From a checkpoint of a small transformer trained on Wikipedia: rotary positions.
Each number is 128 + 24 x the weight over the matrix's rms, rounded and kept within 0 to 255. Layers, rows and columns count from 0. Numbers have three digits each.

# layer 2 MLP down, 192x512, rms 0.11, rows 55-109, columns 256-511
111105153132136136081110173169134127149138156132119136144131145163139125102160153130097145107103131127190154184128166149155129133120125136129115130101105125126113125117095136112087122145146074128106142150125153132149180146133148137143174104151118137163119146127112138132117128138104091166141133137121112116120131121143149161111084122112111109139149120123123116138130119130124131100143159158117147111118152094148116115170119098194141133140140136106030152140100130155153050112151138125125132170142166156137160098107137135152131157108140120117129139131108130116141082153142162131146149149103112085117119133153102150099112134083166105145170095099122135128112146112104067142169104150122138135131140116113157146165106074130151119073112157073116113074127122081149127133127178
126126150134104110094060119111141103131105145109134117138120110141129158110169126150127087159124131119132136092122168136086158108157141158133139142122145124140137134093153142089122131134128113144102059098129135138150136132149135108112180111149126114148131124114125131136112123111120135107143109131121160156097128147135111134147141109128151129166103163185120142140131142160153153166146118110136141093117111128136147132117196132135129111143109127115109112136127149135133141136136156096098136151119107132158140103143144122073107142102062135122122128140146150162096124117111124121078121110131159099139140119144097150133121158098136144145157143126153082146131145132123145115073156098100150129150157128115136109123129145136129158144092141126113135133143144125121111122108107
109109136182078111095150177100081116160133108132117147116122142111124159150143102090131123116132110138167144064159135132197166134142140099105098158181115155147125160116148093111139126133082135124134145149134130149132131114143091132117092165107143054150082145140145146159147133159108112149144113142131135129151135101112203138124142169146095147118121122143122109139118100152094134133161146152124085121128158175142074156154164151098128139161148150125179124100146173124140125154090118051110125122140125097095092130123143119117113167133167123132089121138138121114114112127145138139127141106129126147148135153140100111079119118099157136145118124127105129129138164155135148113117138109140128138141102109167140126111126081074123101158132148109128101131093129067140123125145147
162144132120081160139148102136119108135114107095078127112088134095100139110103143144156121115114151118104118136131114152167139110110097106115135155163138136160137105154122168132155156148130116118149101142130146137132118122146092065108104104162138192099132111169129101146101141133096138122097180106122099130160101122114160095114115108128146094135156118156142152132117123122174135106134116081169083140125168108105130127139081153128136133153141128106172129130107167095064116142153128156146184117137145129127115168118097125149146069166133134141135095136118130115140105129129133122137127175138126159126116158121134108105159138166103136127108153088145113150129133115143056123124119139153140134144115124143150127110157113136124141054130150141109108140149154144141090082154100
102110108135166130122181118149162107103144091096148139160157163121158153119094122121136106159121101123130123074137173117131133114149151131086134149126127126123121162147152136124087118110146154109127169170136101110086104131162117109122144140131137128106126154147126130123123135127131101127132129107138125137115171125113166143134096095164109122144125109149126113110133116139130098165124144145123128139126105126160125130109111142097115132145096117108171148095090071094134157132142087133133094073145095124122156147107167137088114177075137151135124111144113120095121150101102153106137136135117098106111093143126139145144127189157134153118124131125166114132153175119126186115126130124131132151190116159180120130116208142103146108118106110149120110145119113148125114102128160
142124142104141116135109144112127133146119118091101169119132125113146103107134100120133141161116168124113092180123085158127144104131114157155096151129122117144127141122133080137142148124128129104134124122118149111138149127123134113131072111116122106113139131140158080099122127106142107140120105156141130190125138141107134109124147157114120167101132111144091138127146173133116110149135096125115180151119109130107104145145135141142080130150164157162091136100135103140152140138112139043124158127141120111131155145102125120162140068117123110162166127098083107103158110096105123140128130157113129141116080125134118143140134145089137130091136081098107127119105123107129049139115145131125127123095141176143140135102128115153071131075132091132140114123117127099149050168109107
139127116131107125136151153133124080117138141116120096119174183103159105146152145114138112085114142093113110116122118138150108104122131156134111129123137085137064100090103140105144148117132167147101134189086126131129060116116140108128179081132140163115106134118145151125113138100122142148101150098146136116141111118133134118140168128133125131111119175104138130119139135132093143142126141175108159172118100103145143149135141123109130103112100154127100128141116094147122157105132111129127150153128112133143126138106133136091137105154115112141123128116129161190150140118141149132147107133122128134179114125122152154133119118146121136148131115104168149112148136093163152116121111104167127127151158128142116102145172107165131147149093154122079128139122138165102081123173102
129148157141112154109115140102149144143134170144163107139101114122132095091139138110154153161129142088127152142121144147082129121138168112141147069150110113122103143111128127151140133113112140114127176150163159170161139133139060152106188134164126166127143129119135118144134117123144099122162106129167114119159125082119162160140127121170175095140110193150127111124120113117127147109147139088125180127127109119100127102148120103132144166112166113144124110130150136103200116154110139130160093137100131156132088142177104120048135179137140112149131112157134121180156142172102133138099094124152119153174139144140124155149114101094120138115122133117132131176149107149100113144100117137087126099165133124121146157134138155131100104144119161094096136117139141151158118125081147
152089134142117110160090150062121094103143122119132129129157123114093145070115112123161145147131149145094122188128125076167213130136114116146124117123111121120126115145134093145146139194146132111133162147139163088100141134137099101128117141128079129128131127125133139132110119115120151128150127151132108090100136123133171147128106135142136155114147147111090131142140147144127127109130085107119115134128153110138105136123114116141114107124130114127119112114115128166144175105118138142144141149075089147141130189142106109127129143136145137116120135090129112137127155114118097099103120123122106129122131160130148147117162134128155157114126110156134129124114134153130107177159130114113131121119135125118137160123130125144087113158077143080146126107127144140154133113121139
155145100134092086138119166156168128185166146163137112160074107123097101119131164127177137106130113146134125106119102084134158122090139120105122140145140134127094107074106134135128152109083165116149094094130164109188141106131154100132177171125113135138151129101132165137120117125100099144128114113134136104134146140113184076169153122133133100136082151094116111128086147113111176126124133167156136114132133128154149122140096156125141113115104083099108091155154121116180112130129133080120150174148144133126108103123133119143147158129110137098140139124156125111141141118155118093134140155088132131111157100122115148166114126142161151135109168113181119127135133098141099145136146133115122141096122104147121082148129145144106117115062125095130109129131154134096171132151157
141129132178083130149149129146104118175158102136119183100113153091118123086195101135121140106136125174151161140180135131103130141107118141119123140182163132128139119118099093180127173149125186125109132100132089133144123116123211138071100146195146112150143132107104124103084125146126090100140125159095081133139118138106123162132166158124067126085166195065124127141165227104123137063120168134133113062136135114089140153104178148133138119125161079115135136140133111160130109125151129076132118149155123103115162135113100158000138100112181111089055176124089121126114141130164070102118129122154129151071170129165139144182077136157120146124133107141119217092087133132124140143086142158173143109058092118117102120144116045142105133136162110100126132114184092103122054112143065
129099129118143104147150130137145124106135133104134096124093089123152133119097147110114119131144114140100144138165138096139155103138112166140151134149156123183113101125132175092165145162090110149097141117106109151116126095168122140125120133072112068102117103124130128123106136088137093089129107115126122106094132083123126134157130116114147123147115104089168160117128111126102121076148078109143107122129088126142135114106115114136134142161159206104106120123142168137121142111117087165129117109168137130138131115129121125175126149132111137137141113123095161104122133136152129135109148094092135093166137112133140120119150154112122128137113113102124127129126122126165097119142151144091146131163131091123133129111129128099091117115105132120129114121127140127087099137074157
126139126136124148078144110114157103141114115125159083118174167100134150121139123155139074157125162117143145179143098152116118121133195125145113114114141120124117129140109140138141154117138119141137106147146122095088130154123146145126074115124137160080129121133104107143141126099135169101147138112118088145167136108138160149122086092128095164112149092146172115132144061125131137158149152097141157167123105072163174132167121152118099132123110153120124065069097124098128111134122144084124111113102120112101104142125101119107163157092080120202140113109153134101070155166128143112188129120144115165126146116144122157122117135104127088114111137137139101092165121128104135141108122130102104121170105103145125112125132118176091109150157146147113125103135130119125145137192137
123158164156119139120124129117125145170089131158139160155106131120144145167102131107106146103102119147149144140141142164117169149151174123110135127115131144096102146167096106117105108118122149117120140137101137144116129146144129171112140123120167110129159106197103115121191142121147159117142119130128164124129122087133115154145143130119133134136095146091112158125176133108137120173147152176125101128127138108110118103150116134119111123121157151092134104098113128124158124122158180130177112101133101109125113097151108117091159146119117134124138131148167130085161151119109095110110095154143134136122126095104139118136125147152119110147142112150117111161153116136099121162122128104113138114129105148151115104134092129159116143141104136146133145118100158131092175131128154
088121136137147094168064091115100138114139131118118117142165097130146103140139071133153096120131134139159172111096160144092128079110148151085144120140108120133194098146114194111100157145147120164108074127130112115115120114116147145139138128132184102149137124137127119148120156102101105110119117135147125155122135091105114134124129086086152203099121156153126125079149111118158122108121104099142163148133164114118096151123138159106144159152108084192121157152131187153121151124165136143162153116115105130130151125145151120129135157053117124128125116106154131150131136123125152145147160139110134124128116116134144140121033097097168115140145148105087100134156135122191137172157133097119131159125122127142139145123157098112124104154143125144125161138109104154143120101165140
112097106169120123096115108164135141143143143129125110149144106176140128150083139142128107116125130135153142164133104186098099139104120130128168146141128137153105143105150109149091085145122126116133134104149142114101121125108127118130118113136139107154125117116127156138160152116148135158120116111167122136109108162138170090134136147133098108146138125134113103138100126110181110149130151098140189121134170115130116123088142129135113110133161115133133145130109126097140117139133098123156105151122152101119127142138153128107136079171204159156137110122117124116124139157107176140158132148095114133105102150119109112107118101157092133149163124150121142124131134153068090153133133115104125130098091155149105137086187157101132140102146123119142130142128120134143191117095127
103170122140156142125135140145114120103142111150141075131118105092129158102125149152118082165132134127166132088156154114120091130126133130132137145130152171108149121084145098129081172128141114115146157088123154116115146112116167126109120155131116145140132120122128172112131157102129085120111079114109148154133071138129100100151113128118101139147121135113104150144121090096142093133130120156141100136129076131140151132130140137113139142153150149087136135115168118138108092108110117130145134089130122121086112107103108156160175150114126150150135117112158114130109125125138148141105149143130121134138139160131111123118101147119122137136190164102129143100128121134170153131159148117152144126100116139118133148132108124123106116145168127133121162070141115097116133095159136
130134123094135159082090123124125119160153101124123072105142110141114121154103141130117136149150158141092127170126104130157097172106115101151122125107159118133162100137115142137168105148119138104134124086102166119153151160162117059125113124123145111137133118082141131131108118121131139170102140152118118113139105149118121119118086150127154128104102166151125111116150167109131106101117107117111102158123131143127131125121133139114106137150096100140050119139112169121127112138147150123141117130105143097156112152122124149105133134081132117114117113120146133092100155108080129123107148114135138102102108129126103125122149139098128151168078142134126148110125119147161175111118176098114130146092168120132116154105144124134111121115098118138119131099155112119142132121130104
133118121150192150103138118134141165077124155133110133124133111143145179148116108102125125148109110132130137095106086127119116171104146130079114111134130141144143157135136136108150132089157142099122118103144147128116123136165116115123104130144114134105138148142140038121136134137113128137173146129149130136118101116117117150124101130130135107105094113124163127110099143136120137112108142129118117108134104139107119119142136133142142170113152116165150130153102131113136136139095120105119064101113121113115137146133145125093137149095148137201177112116138100134141103128165073117106117107114127158156160142109132105121147129136120197125125150122119070145136111153113188077128113149132118140108120124118128070110131141136119127106086094181146154165120118093106123140135097
113145160135173103128161141116137083150112145121162129127140120128140150171124131136125100123125168157165130135143159116118140146133125163135158124108100106154130144114124132094116138122116102147144154138097124123109096122131124111145137152161159096123132128166137130155138155094140094124122192138085159135119126151133171086150141144135097156120092156113125131134134119103125122178155118130137058145139119140142154124142140138147085137112129144112147145135104193104110153129110134139145130133136109128151123129089114142127114135147128128149107123124120145139099140142114139120171129131127147087137111125132088128119145121094120144106149141148174117122151145130148106169141138090125139118079118133152120124102152099142090129175165105118141131137111130118132156093103119
163111115101150111105149111104155129105132119134143162103146141079147134113061093123134119158118138117127096069131104123169107131116113151156101144086119061129136078141103152112115142097080106141099107168139101097135099070134157109115140147121108111121116134114147162108167115149121167142112097108128115127127131147169137120167130124161140142161115123092151131110122125108103137112129094119131114118124153123139154151138109088126130122128102138119177119177122076094133114121105130120137136137124098124118138160129127155147127106106082145155151138172140135166157120105115103124124114130087100172129144122125134107155130117131147138101117113127135119084135134127115079107138133110139110170137163150111145114123128140126143114164174126183126106131150078161198088139127113
121139121147126119097122110132147142178134117109105141145163162077131156159132127119119157143137119133172143123128138152149157130123158101139114134118104155131131108121124166125133110124142109125122115100114139138151125191127140126130153120134124119135144140149119152157109134133118137122149095084128129132145109109132122130141093092136131143139148112135127145168160104166151138142135136193155138118133125109097137129119103148158125135138120160135154110139117110165138140127138145129076112137145153157119074115109087121130144150124143124128130144125134112162149117131131109146118125122106110167153098103164131160131150106150108137197142129141179148083129130148179073147155096090151149137106135112119112134125105121127186102119167117176139146122140108150117174151157125
136140134074155120117138128104147100102112116129138143138090151158114087116095134137113108132128134141105121127167124099109171144152157157130110107104111128134111147141098166128119088176144121118119124169098119180109164093149138151163148139117098150152093137099144121089095137112117107106151086135135100133121128105152109129139087140153156146115150134117132123150195085146084116151142142142119082106119170129147149123112129143107106119157137122114140095158119115082125138129155139132151125103109117122125126142145129116131128126176122112127105157117111115105124102111148117121136110117127125106162157095134128154152122142156136140123123098141150138142093119131147104112123121146112114114154131131053120146130121085109098146136123111109136105107127131086121083114081071
176140105084160129135148082115126158150152121137124141106177155129110140140117094142116114101129091091161139111118099097060102125133141162135149124130128121111117144141118137158148151156136139141136123156135169138141094165131139158117113103129114108103153156177137102106102102149127120094087173140130155118113119112127078134109102108130117105116113110102090100131099126124127083134114107152084114201133126142151118124091143162117135138096128104127073094106133132102160149115108114119110121130165129132108113117116128123083131120095153122142127114127101132148128131153129073163120140150102159122114160119148102125111150118142131097164112111119100141115113130107129099150130130113172142128122136099127139128133179122152131133113145097125146107150144135150174139164080142
081129104164110149158144121108141149151125123162098116106164113116113120139123142137119157125104122119097149164144105148169108112107111126141183141117145069127103134136145127153123157155133147105126137201113139122104071114123190180150100090136137161121132147118147087166132113060138117092180127131127131131170145044118159098167124112154169120129105115131128108118142133135110164090116144140105147124129096130108076109133137144121120145152134153129060144141131131112095138124115139115125133102102132158126152143142121134135107116105071128147125129123177142123156119122154136147122122126115136142108125120038121131103133148152158084133102123118195133161142124148117131114128113162122166098124101138132087190102117124152154133075139133111119165116150164125176146122133098
152146108100123135128144096125104163105125171141136112138126102153128142101092121112132104147093132134136132124135174094125100141206166121118119103124093150133172131123157105142116131143172161138145111131117167125112152150118125135134147134143113183126128117134107091091158116083100160103114141076139108150182105109137137110072148113137125119142188143172127160150115120132130145121164158115121145156135134118111106103135104146147126104111136136137200123134137166125118132116155095110128119116132136164127111129137105155138112169119126114109154096107113124152115147126116200130096121077153132142120116149145143134135117138123148116146145168132132132142116125103128142136118107143120145119102156132186164131147133170096116114109152132115122120139136077168106104112102105
112135120147138138152160119112092116112106110115111169154139107122116143101096137129151131139139104150118127170113094138106120152135118109080099116132101109056171148124097123133139149108137098158133118095134150130108152112102091083164119151120091111115115111148155112140146132156133091101092119169116158145110091146136120084103171137123111151122166126144135160140174104117132160152126127082114110107128140132141155135156117123103126134082133118137131100130113071137148110131146137103130146172112115150100139183150151142129137151131162143107109183134123137141140138100168138143113103098149136158149130059122090091098140165146093083173148106124100118124123094129138141120134146117141135135125122105139142134153150135151112102116073146125139117139107147169174164151090093
083135118129131126146152115157124108123098079146108133142102089136113128119127115110155098124115168111140168117129127123145123168164092102113110152102101124149132122116130126156145141131106106134136112160129172130082103167156104172136134142134142103150157141116124142160103119133135117143162115155106153176134158116123159106087111151097112122120099112205153121071153156114137122135102119116087091130129090137156178109105087134124148120105118121160144140102142171142162121143133079110118127110131111142103149098125131117212157115134117141109145140100096147122096122194123116137141149153124144140120126109163141155132108149123112150144138101116109116118110119118115115096165155123118143128108108156137137173115119122146140149140076149103105119108140122126142126168201169
122135109154120153116179125165129141106106135127149112117114155114135157085140155147123123121103094178124113122150134146157193210079090151125137109179117099130125135091170133166110100145191184183080097148088107108148120182131117128155142166172118087123124152127164175140139130146130125091138118083125129117099112120134118141137112141109113147131113153069082150150116108182102135140117103124160234162137176136190157137123167176153095061099078105165138110144145095125096147121141142160145133074156218103149145124178135127153163123113167117125097123137126140104121069106105124123143109122148122131099138076127125135107146136142073152146096064131206123078107133104134144106123141108200140134088139116104140108132123128102178159136126095133087126133103158150091122106112114
108163113126154140132163116144123107113127148109118139117143163122130154079165115128129173159157088114145145162154097116188101098131163135152128137154165139164095097125113139123170119145131149086168128110119144146175192143134108148116149152156143134151127122131075101129125138106229149168140139102137089073146112118123135148139147142145186104134166148143124151144152187152117066113147099175107163156112039118081155146131137148150130154120092172166068121105126173110144137139128089123115098150184129127119124131112121146170123091121144107061111129132107140180154151135134090148172113103125127138162113152127106119128115147107111148152063083163108097116128135123175194126119106156096169158154176145099111124110153069119227140157116103086101130134153147162152098108136172
069157143138130140102130092149183103125131119157111125147132100071136105104123132111122153104087107132171102134094114123124134102111125136145154112111135103148108154106098085124097083133122126120114167155112132187090123134129131123131119080130116147120138112137132103162145128146125129147151162168155092066129155178148130172133118132115165129119126127096150107140127121142141174094117140165153158104129100107148087128097157164151145104155142107143122118152172110124135140125162132150119165085144138130125137129112130096160138132123174145127124115117150127101130137116146082130108131103168154100162125137128084130121157121100152155138096144151110149158116169103166088122145078062140129138094126127129136122136139093099168136163106115143115133123112143142157139125119156
136164124143142146118146120136128175151125164128099176113116188112122155120151124136125116168135106148118064140135118108149102081104118125156101143146158153089134115120187090095166102124170081108121163109144158141175121084114115172135114124129163103131134158123150167150150159160118082129145150129142129103144101154154098152125095128116113092077118123121084159118118126120127125194135131123161167084120116161123117095129102115166131144108133121145073153172145105162123128134126147116149109076108127086144153088118110137116137093159151131117117138140103154137157091088125120084097147128094105131088112140142100106093104126091162171096131138126116110135137119127100174105122129156193126145104124048079133146114135146086107152082089143129148152133142104128147095115129174
147113094181131123145124146130153146138128150158108127104127127120124133143142123099112139076126098133130155130095139132124082132101107111147115144170110128139159118127164141124142085157114106153123129164143132104129123130127131127143150043107146124129127158141150092142138118156123120108139139192107160112094141143114130118140091151166106135121132157133109101120148107154147119148124119168115102151134158139135152136143174100117131131070094095183124152155101196134101133142115106115132144130208113132136171151156118107181153104155130139115098139132166134147091149121089142113096138105111128173133137169135188076144126129110186148152136132149127099113127129104151111154125094169083100100116128118134123117130127098136126141117082104120104129102134106207100119085149156
099122157121113126083133149136085153155140113091125155094109134108158142119164157172101120116116118152139160118157105143114054108155127099153123104098131128130117121074139114169110181127146144115157136137128115132129109126165157113097155152113121116151170100118158137150119123108075112126143128104122126138141145149122104155128139134151111140104149121163146105093130146161106152091141107081167129122122144142108186120121150122088141101122133109163170176141126146123163089133149104136122124140141125110108122120139104141053135109145167117123141112123122114146130115116122094106072141104171136151137121126076104118148130147131142114133092115098112150156125145125179177145085130131102102123118129134142126158116107114117140128158113125127113095152126118165109134132156121
149124134175137139133123114125154109159145145105126146151138134129138127132138125122132156147157142134136095105094128115117147139119183084121132114159126102092139115159117111123118084123122157109140127125129152122099154157139120155124145112142123156102142137093147109109130091139113122152117115133142081107150096136085141100141095118131113102121147162090160148154094102135155169118112164137100115097129108126111162137141129137113163111121141103096101127096138096160128121149128147151154178126112127129126130100111123140143080170096106154099098120132092132168096127118156101128136155081126150117162115109133153104137116126163140167070133174113137107151131093103068111136157117139136146140170145162141125162131100125118092114136091127124097130180120109105125100121065110
104128140134174138121094089139128107103130108164150124130135100117158140199137152111147120135136130166128151144125141109113120129095085074136129151123118126111120111165092108140141083111152127106136156122114133108101092082145131119125106109129059123125104110117101164128129131147122091134166113098131093109113128142124137131164141100153136119150131138136106149140113118125094102130134126121131142150102111108093122123126132138168107136116143126155131133076126138130150085124126136124153110141117099127149076124146119135093092094124120153178188119151146124111160132145103146095186089121094114118096112115157125169151129119127154152152098124137104125086138132168180097127105127143129131139096138118099115122104114117100083081108147122135107147167120143092152149143142121
115097185089130133065132134057114113110124131128128094118133134139099095187146143126122137149115106120119149132112158113059039130138161111125152130123133124115124148126112130122093120111126106136113116145114167130091112103124147095153119147105153155100120138111077137121106121139110102110115143117136111106153162125170173083160155137136132112193131107139155130128103101156118128163131141124138108153112153157147142111123130156111115111162115118134173138117132111113092178132108124075141169130135119092119164152108148133200153057112146125153143072122130101163108115128114136150106167094060117118122126092145108120111138143153102155135115134140119086141168127133131099131126105150136142152104144168151107119139144168133069139119097134121087110135118123132146124107178128
123105121142176126164151151092165137165089122129072140112134107133109100163093080187118136082142154131115160127134137157094119107134146109146086106125099120147152129107132150100098111112110133118092124114117111194114149113135095128114126158133127160100124134149148132140133135123146134137118113176115192147159092139106134126152113112104152130137122123113147146110111117137132117181139130128129133206126133116146136126114141064121120150137107143098171087111114145134102110126121121132091131122122132137126157140096089133166118137113136125140121145073107138147144093152130157117112141132091134123138131113153114132078088107133123104112140145104115130107159171145145134152155136163102129108143124132136126095100152135133073155143144119116078137175121127137109117096117115
124100124158113109116125130128128120110124069149157144131155135148142137152151123120136160120113101149106086071128082129106135153140142118110139175107140137171081130124135120104109100128126141086171154147127110140131115151082173087124105153112131115112118132117123129129144128085162157133133146122123146120151095138102084190129098078127157105118126132146139136116153127111135120164148137151092128147126072149105112155131079074166144148122172153090103112104122132132144098122130111133121139183147139153134118153135166139056117132142157123108123125115076115136165097135155129122154134093182103047162117138151134144160090152139044136145179082122147093150128084142115113123127092090079134133119138170146136085139144116151108127126135113090099143124084143105128115145136126
130123192148162135112105117144167105127114124135105162130125159096134156120126161088119142109103127125109075133153166137150106139121118098145153100147126132122155112112103121121194149085128086075088137148166152171147090142103157103139138130114156130154144117132169123110144144127151161133094135134119127167163126165119119098164154073104116145124143155119153103097125134110128119097151129094124136114128116135130098129150142107134123152096106124122155142149146128123118115118129127126143119133130106155103135137113107131143140131137111122113111152146139159157116129124131134107092132132162137108155127117111179121103057111189127081108123102144127145130141147101114138144140157153108110130157118120152145133115098134128146102125107130157098121147138130148126136136113114
111180166135105144109128075105109141130128127115122090119137149118129149183112121144122125120109117128134088110138127108102130088129172148128093138113142145145136098103141121137143151145141142114148079084172137108115104095098130172119153106145149077107148156083141112156150145106155130127135131182109148103110122127134146114134178167135152103147153097160122156138112112127071128133085139091130162135125151125078177128125168130125167184109065122105112145096138138091124109112155115136139139122111134135116141117127167129156113147076138116147126095155166117140126144125144084118118131151130148119136135118133121061136126120144106136167089130122133188144134153136119074146070124152075102135133138110181122110092100171120181169125141093123084123180130171166146133141159163
094101100105104142176139112148144126100116115117131107085117117112099128100111123098133158092180130134092105089151131128153177097138105125132135125120122114130121137126094114107140082126112160154177194118110099149158135097161165127124134099108095128141120133114126130136147166129097126110148128123111181132127134126106117110154139164150101105169129084150130137114093125156118179077153117133154148143128089131118132097140116158181124108096118159148152131147123116109103092119095164149095114129101159060125157085066115114130128188125112128201136109123132166136111171062141099098119089148113149114147145087113104126145174123119134118097126147135129138116122154137156115159156137131167118126126162099166139120122127152098111121129191135128139149149124118092142091151110102
133132166063194133151133111146151147116139152113118086138124100155164130118119120139136093099145134150143171118116121150100129129094129133102129127117146126137119117121144131127133121117121130152159163098128132134090128131093147142125099123106116115112103118146119105101100127101118104140120135127127112102122145172132158128147116177152095144152134151142100118110128115113117144155159122149107125132111140128142079103094109115158129137150135107134136143135150147127125114108130116141130111082099141139172112138108138134103117089125114129152133100138141127141121112123157149125133128134098154125152172118115109136150108113113152109126121098137134142117107106138127130111128146126126130161199134109138132106132110110140145154124125080134120133133131122121106127121133139
159114105126127154133118135139129139109136102161107138115185157119103132148100091097135137121131194105117163148131170138115167126135153141148125149073127134141145154126111109113103073103147120107120150162121106159144164141126140094137163107090135107153131133104171153103142134160127129094093150072134125132139152113159120137102125098127111106113142087156129137127167124110144115109122123192096143116140112099140089119142129130109126122129111155122146148117147132149128132130130125147125118100154098106111156109132129116136157098152114111100109131137137146177128133130106128110092120121131132165119142133112137147111124125097122111121108108106121112139135098136115045138166121108129132120190090108145097151132126135141143141107142121101111131108146109111112093115163154
122147100144121110166092128112124129112131091123202140121101144150123140056140127103138171138085098075178128146115146096144112100127096106110137112144094135132117165092081121124148164153128119133108125107121099160135140090104114112145116111168110155159171136156085141102134138122132135137166152134105139101168130105116121134141108130149129096164155112149134124104164137145138110109147132144146122153128116113127109146111160127162127155150116166145175135089121084132148163105139130155150113099128123139130082148109121133179142144136109143116096166100127119136126098110141124146133111145123096146153114145136088112132101152096105141133159077123126148114154135100129127132206096128142108134152118139099131125123158129155143143115157129112144126093134153112149130129113129
124148108146120155125128130104129066100119104115157137069135128162119117118179109105128107147122133115123115119101099134115145122116137131135130138133131107111184087144135125122102094108122170081114098125148133113163114129111177138141121092100114131124105138101154134119121134112132102170166099144119139123116137145137155154157173135157148127129120131146107109157131148161104112134124095143130146139128104132078144138145143119142134125110146132122100151172135138144130186135150092101100114157138122120143121168155142124094166140157119138145119114147134141136156131135144141129124112135105115081093085140151142156119112097110144101182110202144161072131110150112109144108107154088154151145094119184125128127149100137155094119107093131134159145137120111164128108123084134
153100114144092140094119132150164143133164123100103097124178106107155117140102143138167159105120139097118105125130106150100149110153119126116092130122082161139103128140116157100120120114114103153114126180120125102148094190078111075135079107124108110101103119150123124122150098096172132144103151103141105124099103120133098117088118157100100138115149123089094122170148165150131185088105131144119115119132157149111150145117106160139119113120162124121101137116148111160104163130132097124110108164153120117138122152098161079115102148119137154099132184137126126120120182121107141127135170114133112147159112168124155137080134121119191119093119105122139118132171125138088110095141146173187135128118146154167129116113179119126110147086106133098156108110142146185089162146108165
112073151116165152138087154118162155068143155103150078138110152113115166104118111156119151145138126118055126150114148162114094119104112122119140133151139152143138097156157130158150125109115120124115143148135140106123108114112147159105150136074123159127120120149113102098148118144158148147158113115127156106112140133123150134104168113148083135100098154107122114109095132140088115182120123113137083100117134120139163144126131114108111137164155158144155107118155106147157146107136084100160130137124085129136114149090114117210142072187088125155150151120171150098134156173126123147103131125096118098153123134153126116148114150133102152165093088119132188132122125129139087124138160154132115122131160129084108144133130107152172137126141157151150168102114124131085134113094193
099135089133111136128081142146135138132109160113135148110108167124105089107154135127147099132100124151150148130152120088187150089135130116137140107131137145128133094169101130153155123146137123111137142117126166110156122101159113173085150096138111142124179078152143130134116149145111087132131187119126154133133099103125128144126123118135126089115142145101184115136145097143132128141129113122156089153128130123099125086150121152165087145113142111119087150128122099155129150116125140095142128149125061074103151087154150152121122129168161152131106153116096064117112170141124099119125136133127118161119103136126117195116151121138154119125106131117132114137156112113126165129110136134174130133132116149126142166127100158100098106162160155135169159148148078103121128110086116
136113119112099135118120162093123130165109107126146195101162131155127117138164120127128163096160117121120157155104108148182125143082145122145155089075130111120137117126129158135101140098121087144115132091144129124101087136117108118106133135114149090141125095134137134116133107105104141141144090146119123136161135142135169146154123125107120118116112108153115140141132129131152132107075125163095161103126105141150121142128111100112128160139132203116184125108168121176140133137119097113144148126133118129144149069182139144117134177106088118131134136131152077119145120101156135127125134121166115129063131085123088120136143136140144171123143147141113135159112134151121116076108151122138104129105118130163106112160107154133091131133154133123107128117133118126082119111076167
165127126094114143141122167128118110131109158110129131129081125129136116079104096092154130117110115123138140115128118159142098114067125137111122128105172153135126139127133112139109130152138114108159130117149145109095126179155119102119124169135119135121141139150104113124112135127114142120133109149112108147119138140103074149147096085126121124115132143163093122121115129126102128119127113140131110112137118151122119167128135150141089129138124121101153109149136160162123157139121130089170151067152092121123139081122127137178130106136135122142134156130136141100121144100127137129093113152155141150122119117155140121147111144131121127069108152102098125102124118114134083109125122128107114103165124103118138112129135126102120145101134136126116117150096116139138092093100106
090096156165096152125120102082121125132153093124118123136106109158136108154170103123111111163128124155112151155113111159150139083141091150120099121090141148148157114124136124142136105173119091148123127146138148110082118140146126091132098177128137177155129094132080117104145135136166058123122099116127094137151126108135149136121157113106116119131126137100161155075149139153056126095130139108098116125143122188117106132142184163133144151111139117144138124135110132110149104125141109093127086138115082106141108107138129147170132075102101135144117135114096152123100134090152140155130126121145135136161120123119140096136073118167127198086156147138171117133145097131194144141135139115096132140161142111116136106126169100120183120140144152166108169121141149136139154127142127
090133128189117126094143118107135136117137129166085133135115097073129130167151104163137123120163111089100063138101144129124148138123125150150097121157162109116099143114145152096141132165066101158154161123101131126175176135097129109107140220124107129115130130114174074132118120144132122145174144136098126132135149089148140084145119130104092149146094132187161138122098110124154155111112110127128145089130084114140154124164101124166129160134142129124156125108137110124165117112150073138067183155149115127155098137142127096140152102158118103124114137143170106105147092159115130110149139120158139087102146066149123109130101125124105128108118154114152141129105125152116109089160163149129158128110113168125127116151157137124154129124144177151128076066167132170110123110080073
140102141152148132078187118145119099104149127154139121147126099099144127141080084093104130113159168167121143126161118100127153114141114161100142143145105101085135096102121124144126091161100056184111125151097115131095153138105090126124108139176124098103098110157100147112113142138139182177135140103146108154101138110114135119094115117121155159114141110130124167105174144143192123096142136133108174138123121117116086150140123104140126086111155131143124122131158142141166108129150171153132102164133161143127073082157128149155097120100116132138134109140157107127096132137159132153108144136170122130131153092162165091083134135150147129154147125149068126128116142134109133149131121113124116129169116109111141117117108106174127142107120142070122154129131169147144134159127187
147158152088145133117121120136143135182124132116152072130161127110105134158121092207110128119139145105155159098164153148146097139139114116168127123117183110117144167124114096152120144116151096163138112096121094130116156147100139100141130118157150149131112116128121169127133118088100156117124129100127131112136146100115111118119141123119140147133144108153131119138129150117138130142107133132133136142103109112135100106133107104150149082111134090147153122157102108118156109121135138110154166156146082131150099103104134136209152178098116126168134146154144111083124100113122137138089106139132130102113131143150174106122143105121165125103144111182111131108163137132139157139093108156143125134128131133117159117096171146102149180102150076129103126079161180091175155140092109